Part of a small language model's weights: no biases in attention or MLP, a variant of Muon for these matrices.
Each number is 500 + 50 x the weight over the matrix's rms, rounded and kept within 0 to 999. Layers, rows and columns count from 0. Numbers have three digits each.

# down: layer 3 MLP down (transposed), 320x256, rms 0.0713, rows 282-312, columns 64-127
# gate: layer 3 MLP gate, 320x256, rms 0.128, rows 283-313, columns 64-127
# up: layer 3 MLP up, 320x256, rms 0.124, rows 283-313, columns 64-127
down282:532548521512470568549459464545545513500486339514498482480484450483461467483344470523521458514559526549426489595503550512462489472500539553591587379429417517492497489478527535423506541493449507
gate283:518534525524488441472484485550451500546491487535467447611461480494463526512509586512521517530508561605543500491556465465476503440512445425494473517470474524410490463499538462507496480479476411
up283:502517473438556512534508547524566457522564524525493516598483525494580566535488555510471448487519498573538503501472470492461433561533545536480441469599601450443496498588425517490483475545468536
down283:470554399505466444570457525496419447541462460396515532486428446564498566553516549487562590648490506535476449491497484460510462451528482506536528463411474581431533442581576505514499555464521482
gate284:552425527431435471473506519414481479480538539468591395583538526452516540509528515434525528526516550562463483706497436558449503564416418495543476490498522536603430493458415484535509461510495461
up284:477622510468400420537582469482500555527468532525495517468525484624548434444440576501566612503476477530560538466449507423512551458525589454590506485544449472434557565442405518538424501498502413
down284:574484510583616525411487501444602434501489506478465510493513548455504429533502484608616519424478492504485461364587517580529532423505384492395515437464502516467405639536523519473522517416519431
gate285:476461477631492480417497534424578541545523458532484519479440421573559479517553467448446435417536507460509523404498461480573516600525466467423543510579505525431411478529512380565565463447458515
up285:537567595442464548535487534468460445556407530489496571444527497461495499524429567559533509520467487535484491570508545484547483473439502474511454425511514517559533545503494527442384502487505442
down285:552615517476541479493579474565431467447519505458515490477628521532484420503552543440566577491557578493476390492571487543495507554554583448610491541485524432447500476472549551341402506513580530
gate286:462381564496494503446453505488440472511546490515470473439467566510500436521578537500524549434506520492504473513631425489520545502561463525480540483560519470529506542422533449517486548546543445
up286:573602457532522512498572518553534487459548489498540490509441499533607441451477383619443532512483544562493469498459488461434608486524480473437552547549378514451417599416500468455535521492473483
down286:473542394575499525565480462560444482403488466394439458571498403496503576426354519525407468441548430531544468489496528487545630505462449445491496389505513489450449466501587571466496500522442445
gate287:488463492435537494562508506455479527531492609485493481429608467507487461480492518425558495523587468482433465506462529525610498546432400386492593496598470516522449464496386607582560552457532573
up287:457469580515506519454389534488505509520461549491505545473443523492487494526491520477495459428446391496563522504527477404452493440582480500548553482582468566462450523586496564527505503514527415
down287:445519518438525524412448477514459456549485454517496502494426587513567565379504522360463532501469431521480475541562514447492537480489509515445481527512494454583519539564520501507498486534483513
gate288:596518523503626508558504521432587533452524523436470495489488436448433437476507531488487446465514533506434520592532442561522524483489518522484511543545437572488374501520549509547514420526467509
up288:472601536483489551555514421504548462479448619408558428428440465530486519481443538498509461531396478504491412466459571461561536480418552554461538512537548514491510563531461528503562505534595496
down288:539464499488518425489534529498491559455542503524491578469456563465571556627456415391479566432465519499491513448537564538562424477528493573580497397464538475588481526523517492403550570591528534
gate289:442442577499472407500480491392555503539383459537482557408467542516545502431616451467521463483457468589537506589437559516501533440455437448535607609618494499494466456478473435512545524428550471
up289:515479500466488608501442461551422500608541391505589467498549451424472454484409517616453473495449450479585503439516531467510484512462492521438419460426448504548593515516429522469403490542457541
down289:496529540456458491452519496516465586512485443491490576451459529503521477530499571604544453439448516444403497599517442411491448479391467552559465547507525419451501454513458520522483456417509496
gate290:489426441449499446524542364422405462527433436521495491435479537492541507502625438513563507482624472520496502456478516506477507541470478420518512399500502589441566618510583589538600461589519502
up290:545508468512459500612525549497411544371532486515479454572498521451500514499591430549452550519491489497472607525380496461483465425403606511616563531561539465493634506490564495501523514456572544
down290:519423473481557529477406522536574484550473548393453538462439556590455547517421546581500544412566543433488521546517579531542544554635427506512478478489581559464530490552404605409512449511509551
gate291:533453536569494505482400541494478476529489501575509514446431491471524524597491484459524418593466485445530468531508451506417506467532451493484561552527503491485483477578518587521464388488443381
up291:469498454539475520502338505552440472571586474458455407544434496516519476605455473469571535576480558474538492478484507464447533435417441521452590522520629473500569522483486517584422387482471439
down291:528482436470487457515433430536544369475507459493482445564507396443515572555472555510540505557469486455603477520605449498545589482550552486579501542566635552406536488505545505462470433556447465
gate292:511560421585503490495541364471509612468521548545484506344532489437414465570587455501557449437480514604426472433430513536485476447463574389498547526601427393459473581512511527551544506478454517
up292:484530442507510422458441504464462547525539531521466513404543501538497440434541453482559561547515477491448470489527408518446474514567474557500497532545515484545463505489514491464456572484499447
down292:434482496500439442489415517518452444550484547461376442471568470520423509481520503470484475465467475542508521507514440465565468506477515542565552550541456389509450536532494549521513415576565434
gate293:492580488427499599501492561569579572447493394439517506440505485505536480493418438521585443486516499517457454565455569465588425427557529448490416459455505538543475537476487501458538489523602390
up293:465469488538437529427543517582578459525599468489544525570486451513407438463547526511395483513472529556497470487502557540417428541594530483501517479431457472584471348538429468510590561455497481
down293:499534469446545461574520415521456482384415503461417500508574443517533508532427455524511533475479418445673494536438434488516457462543475505553533417524491557500577545436534461432544487441557412
gate294:571511531443537547479498552489521544530578597495546463549493481488451552465529592440508513539478465445529441540549563526493507490528556593455557461507510585503499511525498562439527535512551583
up294:467583430569496520482478512494457401565495498538482566529494456536555536553503484573511439359536546550556495527585505512524473516496460465448375531478542505495448415502563456488478480480424350
down294:531449426522513441403527474493527517466395468469495539470541442501552515513487506403487491553518543520385485469535498554452531476571451426558513421439555486524486562410369493595400450473519449
gate295:541520357533506541466573469423391479510576413494444419580559570476536427452490446408467433532566544570430464528481585480463371599499488539443485510516582372377435548504554566522465558483475462
up295:526509440428591490468537590525541467432561441529482533518521447532480462614453479519527493477522442477523390531568546566491544571506492440563466605479480407544585481429605502583510525507362563
down295:447488481498460539491500448616497511458458409423473532499568508527501526428433473464334535517461459460470422528529597472469446435522392587513476581470480534552520427517537591429595511575522501
gate296:472494603452561568451433571506571612514587516517482433421422442514473407504489499441543537558459418517443417507457502517526486479529539535536492506550456548552482530498479454509534553476451411
up296:490512523492529571482489500435517472500476574485535469508537433398425536492478472596465462558541578551483635527451489549418569514574500467444461552412529460569537443540473398497469466485557481
down296:554451522495467555497534478452542599501391595540510538525425536513505465525394469524519601555535436527480561413528513412524479398565484546553496529446501510543528503536462484451421500450485490
gate297:537504546510507517464491513486480548508512545458486638559547584484445480493509488339604522499462532562469512488436485465441445612496533368452447418540557495446548589471487578545594406511413460
up297:432428513462576378511570520476558461542552449364519464462552417552488526482430523554494465481420465435389552548500469514542469518478581640497568473644518542558363540543545508536492555429490502
down297:479429491555493501500408530517411529486520437513444380472510544491567478376520493509502467593575459539485464526580580524424453461541557460513510578552474504542486429473498545414450452505563503
gate298:584457466401489559544545630458585470537418519474512399504582483483563532503525472498490469465460483456471547520498488586445543504492501456526629495482571570510523607617520561530454508589463531
up298:501545520596539551570557529506516543431429535416491524540549491618469416475431467391498468568479458493478511479532563435575434521541495454476587602425485382458533490484524473498567547391556563
down298:446555457531517467550508452592472466454511478463441507516422517472552441461558545506505570440512516564514473452543456452555527577480551541541504438388492472489444521486518512471554491475514538
gate299:446549484465527506505509557543503536468436463542540556505509476481518530505539486394522506492508424504470479498401509469512551548468503417521493521532396571540488497423531556508507570518588505
up299:377504526505453426498484417500531387482506549380498450356386477431381581456497464481520407596463583454527575448486586513489559531485439414520501497437445533549542487472553484492517404495528544
down299:468528450471491566511492547453539458515489542445447467453525442521524599434472386547476482492478511563470462531481484490553635567449487488431544479433453552499514440451543488543514505460591490
gate300:503550560447513531525507542515475476476524420449530449471461580545476499487447478462573464498421481516472447497429519507552450499574469517526494474436458478401533461622525518542527520465543472
up300:528545507486456492448546418414436531537515480427447463492512493472555489456525454424538529578475473540538503432448493551487510456505508559518464564554565492508424509482489550451482555545563521
down300:480667589480594510459521583505501475492507435417548481444556571516497620513489521476562450652444458593491415460524486499514503480481503507483494516474494480525521421590500541631478536542428482
gate301:460510490544567416486467521499414594507392452448509507523434508512444478489536501420464414332555532387454578519552467459446482531553462450531478458484524494492507475543448523378510512448464556
up301:499476528503581505475506498509470575467584559391434460566467597474509540402498513479503541508498575617489456495456457533480475473487525488545489406481411477406554576501517533616471428583525503
down301:478426465412481460489524398392525452487509525494625604476439526486586492477461531542444473504476600446439545477423400513470506577576476383550562542547572520493494564534532407454470526514406557
gate302:516574482436521500487586431536485479481536482378509530474511456503429489530551566530439417537448461555508479535505411564493538502530532419538518494505466481532555482518449459501538448481525464
up302:521421517568463525552608533507438483580498428540585497458612500478477494449487445489492551536454408454428587514532502503496447518468490500560559549520572443448504525502535444442492472480502527
down302:487519522537523480551431560437523506476437571514452530499508520504585530435550507434522552521546536522609476496472528469533484518480482527530518599452445446571533521518457519534455520528545553
gate303:453488515519481410568452467533494397525506423424529499407457456479462512540533614388538538447570472508571583408507586457522532447442534589508539538540463587512471478543507463565463610437555493
up303:560498506574476477582507524441454565532467565432490464556467517521464482499424495490475486471528451488512435507448551548444558446539458473489576532457459416498626511535527515553653451481641574
down303:487449507391405544516582518469515539602445471534525453419443529495474485511551508453442552519496467393389435494472454466470504447590584522513574462499538452521495504504527417425548539458595564
gate304:571542442429578511517537481523528456488525507494521472539497457536521484549421584504467460565531550451513562429489496461451400497536493474437526500483461509568462498521433491497581441500493445
up304:527492383425466501456495551465501448509466582412391456464528479507543510451489570444526458495462590462583451526557477512562632424472453483487481472453508492475560425540631500523514472575517543
down304:435463513582539503552463475429574526476506568504522426444490554401525399494533427527486488410580457463380501433517565544520516526542555487469424459505436531492434505481458537464441524404352466
gate305:521456522600514474572512502555508423528445438499500475473512538426519551530488501413467506455548472496504526438510532583550557510526461546564526622411491441433544592583453494489517492528458544
up305:517516507451610384426499461423523464536515451534443478499471462473378557515552438611531375543620498480503452646504455566539504500429429433526551497438561470484558481482540400448560479422507416
down305:491456549461558550622530493535581500482475484590558423448541438541452504556569438361438624429471510525509532525590521528505529528573459595508463506484462537515460556483480443555563511489543545
gate306:457534545522472534565463398571580468513569544467502522562572483407467517556420468499482461517542548454472526513555552543489509560471522465482525509551548418573417498501440501476481419472433491
up306:473468531513484427510531479494549569542471467501474475444522479578559552383588500597518557495498454497502516503504514434554488525514440546532584500468487579467539463593547526512485647433444572
down306:529545437536458520554496475541482433493517508440542438522449575496485511503473498487453384500453530541446442606437552468546552493475497498535517468500416576590465436529451499483504492579513497
gate307:582502570511518500515454442411545488500526475497429371481534508416483480491525507586437546520574481466518472478429487479525521465480500525558530534451605439495515470478477398535493443553540483
up307:594508468524546551478605454510466513574600581542429450489416570503448458388470488465570498464481503476543540494540440521483464523550520474549612463450535539478540433562537470497505485501514482
down307:473594482532488479453462544541445502477548483417511563535507474574536590503431544604461525566440570540468541513511491542421402542551551392444480383416497569409455549484513478444508502535501503
gate308:518561509489370494567557483376477446518492442450414467407493507419464399369526489504406522456549522495483503492548553456560488457460499488443417610505418519504498474549389455417487515542526551
up308:502488516461424567495487550504501495443503543472466568585548509518429518464428396573413524480468482513476555452473464469495540546547496558476490454406529437552532577522513473583524549409610431
down308:532516528519439510529398451512513480446507563466396552460563471510400379537545458443517593507573555517499505498512421430564510505592434527528523515553529493568545464510502493567519509451597519
gate309:501512522371482457562435486413428550563435523454511509520552462472506482483588579608390493521476508468458537431468461599565514472487441420527492422446490367574501490539431382465401515546455507
up309:429442459572530493437623479427417560537482566530452496532503530546520462510503418583539456451554500469588475539549397491473473518524405503475606569478456426449542479417490549507513508444570478
down309:556488404520462456410583550469498512465476552493550471524511522553528455580436453481520435432465490509491539567545491497430545496458405533395449616503584501537528480500450506516537486559567555
gate310:483528544510451522490570576511565606489560517518464470467484456419467417460504509441468460467486555496435447449513463428561437443516528455585460521550583488450557470540555483529416443406492462
up310:529496441505511449502432536486525527464465463497483511460483396584540445498482490483600552543491451528479450483509502570508482512514448492431454506490559546510455530562596484423500473566500532
down310:545545421551428420531431484493545358494505426530500515475542565506571545457484425371513581542558461506486497541492462513550551488601423489436438494514524549502438494570515510460586484488484562
gate311:485489568520478401457482380491527470500493442486595486521463428540519508541490461534527452515454616519494558442561542515510472482524508506557471471544525547400491461516567503478547481543567527
up311:446550575538536439451535568462492483433569472488482458487556487457439457490516553510430505496504407565513520475517462545469572497420526476422516487511555539557416433496442441512475499470466487
down311:532437537505493556398542561519434467496560627433411513557525508483515532456487585433431547466457472508460459463519464491432484436483400483569450503511469424512461528549462422574524456446534461
gate312:598557565588577556428499445452592514536591572549492494567485535549502462475543519508501447567503469507484539512442551452538431555584454595482517486471473550490474537516545597539580439548549513
up312:387631508534539496476466524447427544451525399431511535456496545528466572411424543339558491413486384539511382539552494579480560474481502466423463465519527482540518467458469500453467476481466381
down312:515457524515472468479516472562449537546520532481454487530574531413445439485647512450526523457547536500532491374558524580457499492417433456473540454520515467526538484493469501473502456526515390
gate313:513524576491450572495464489492492476480448508507429472490471540438530587552501475437447443425564475519546410518522589530532495515481474486478514563514523452445568482518411552480527512516602497
up313:477589488555542489531479475458516568457482490532428509500486500539557484501474473510413489574547473572517478617513428498485465531514423415468508505573440459535427588523443522457521529472440455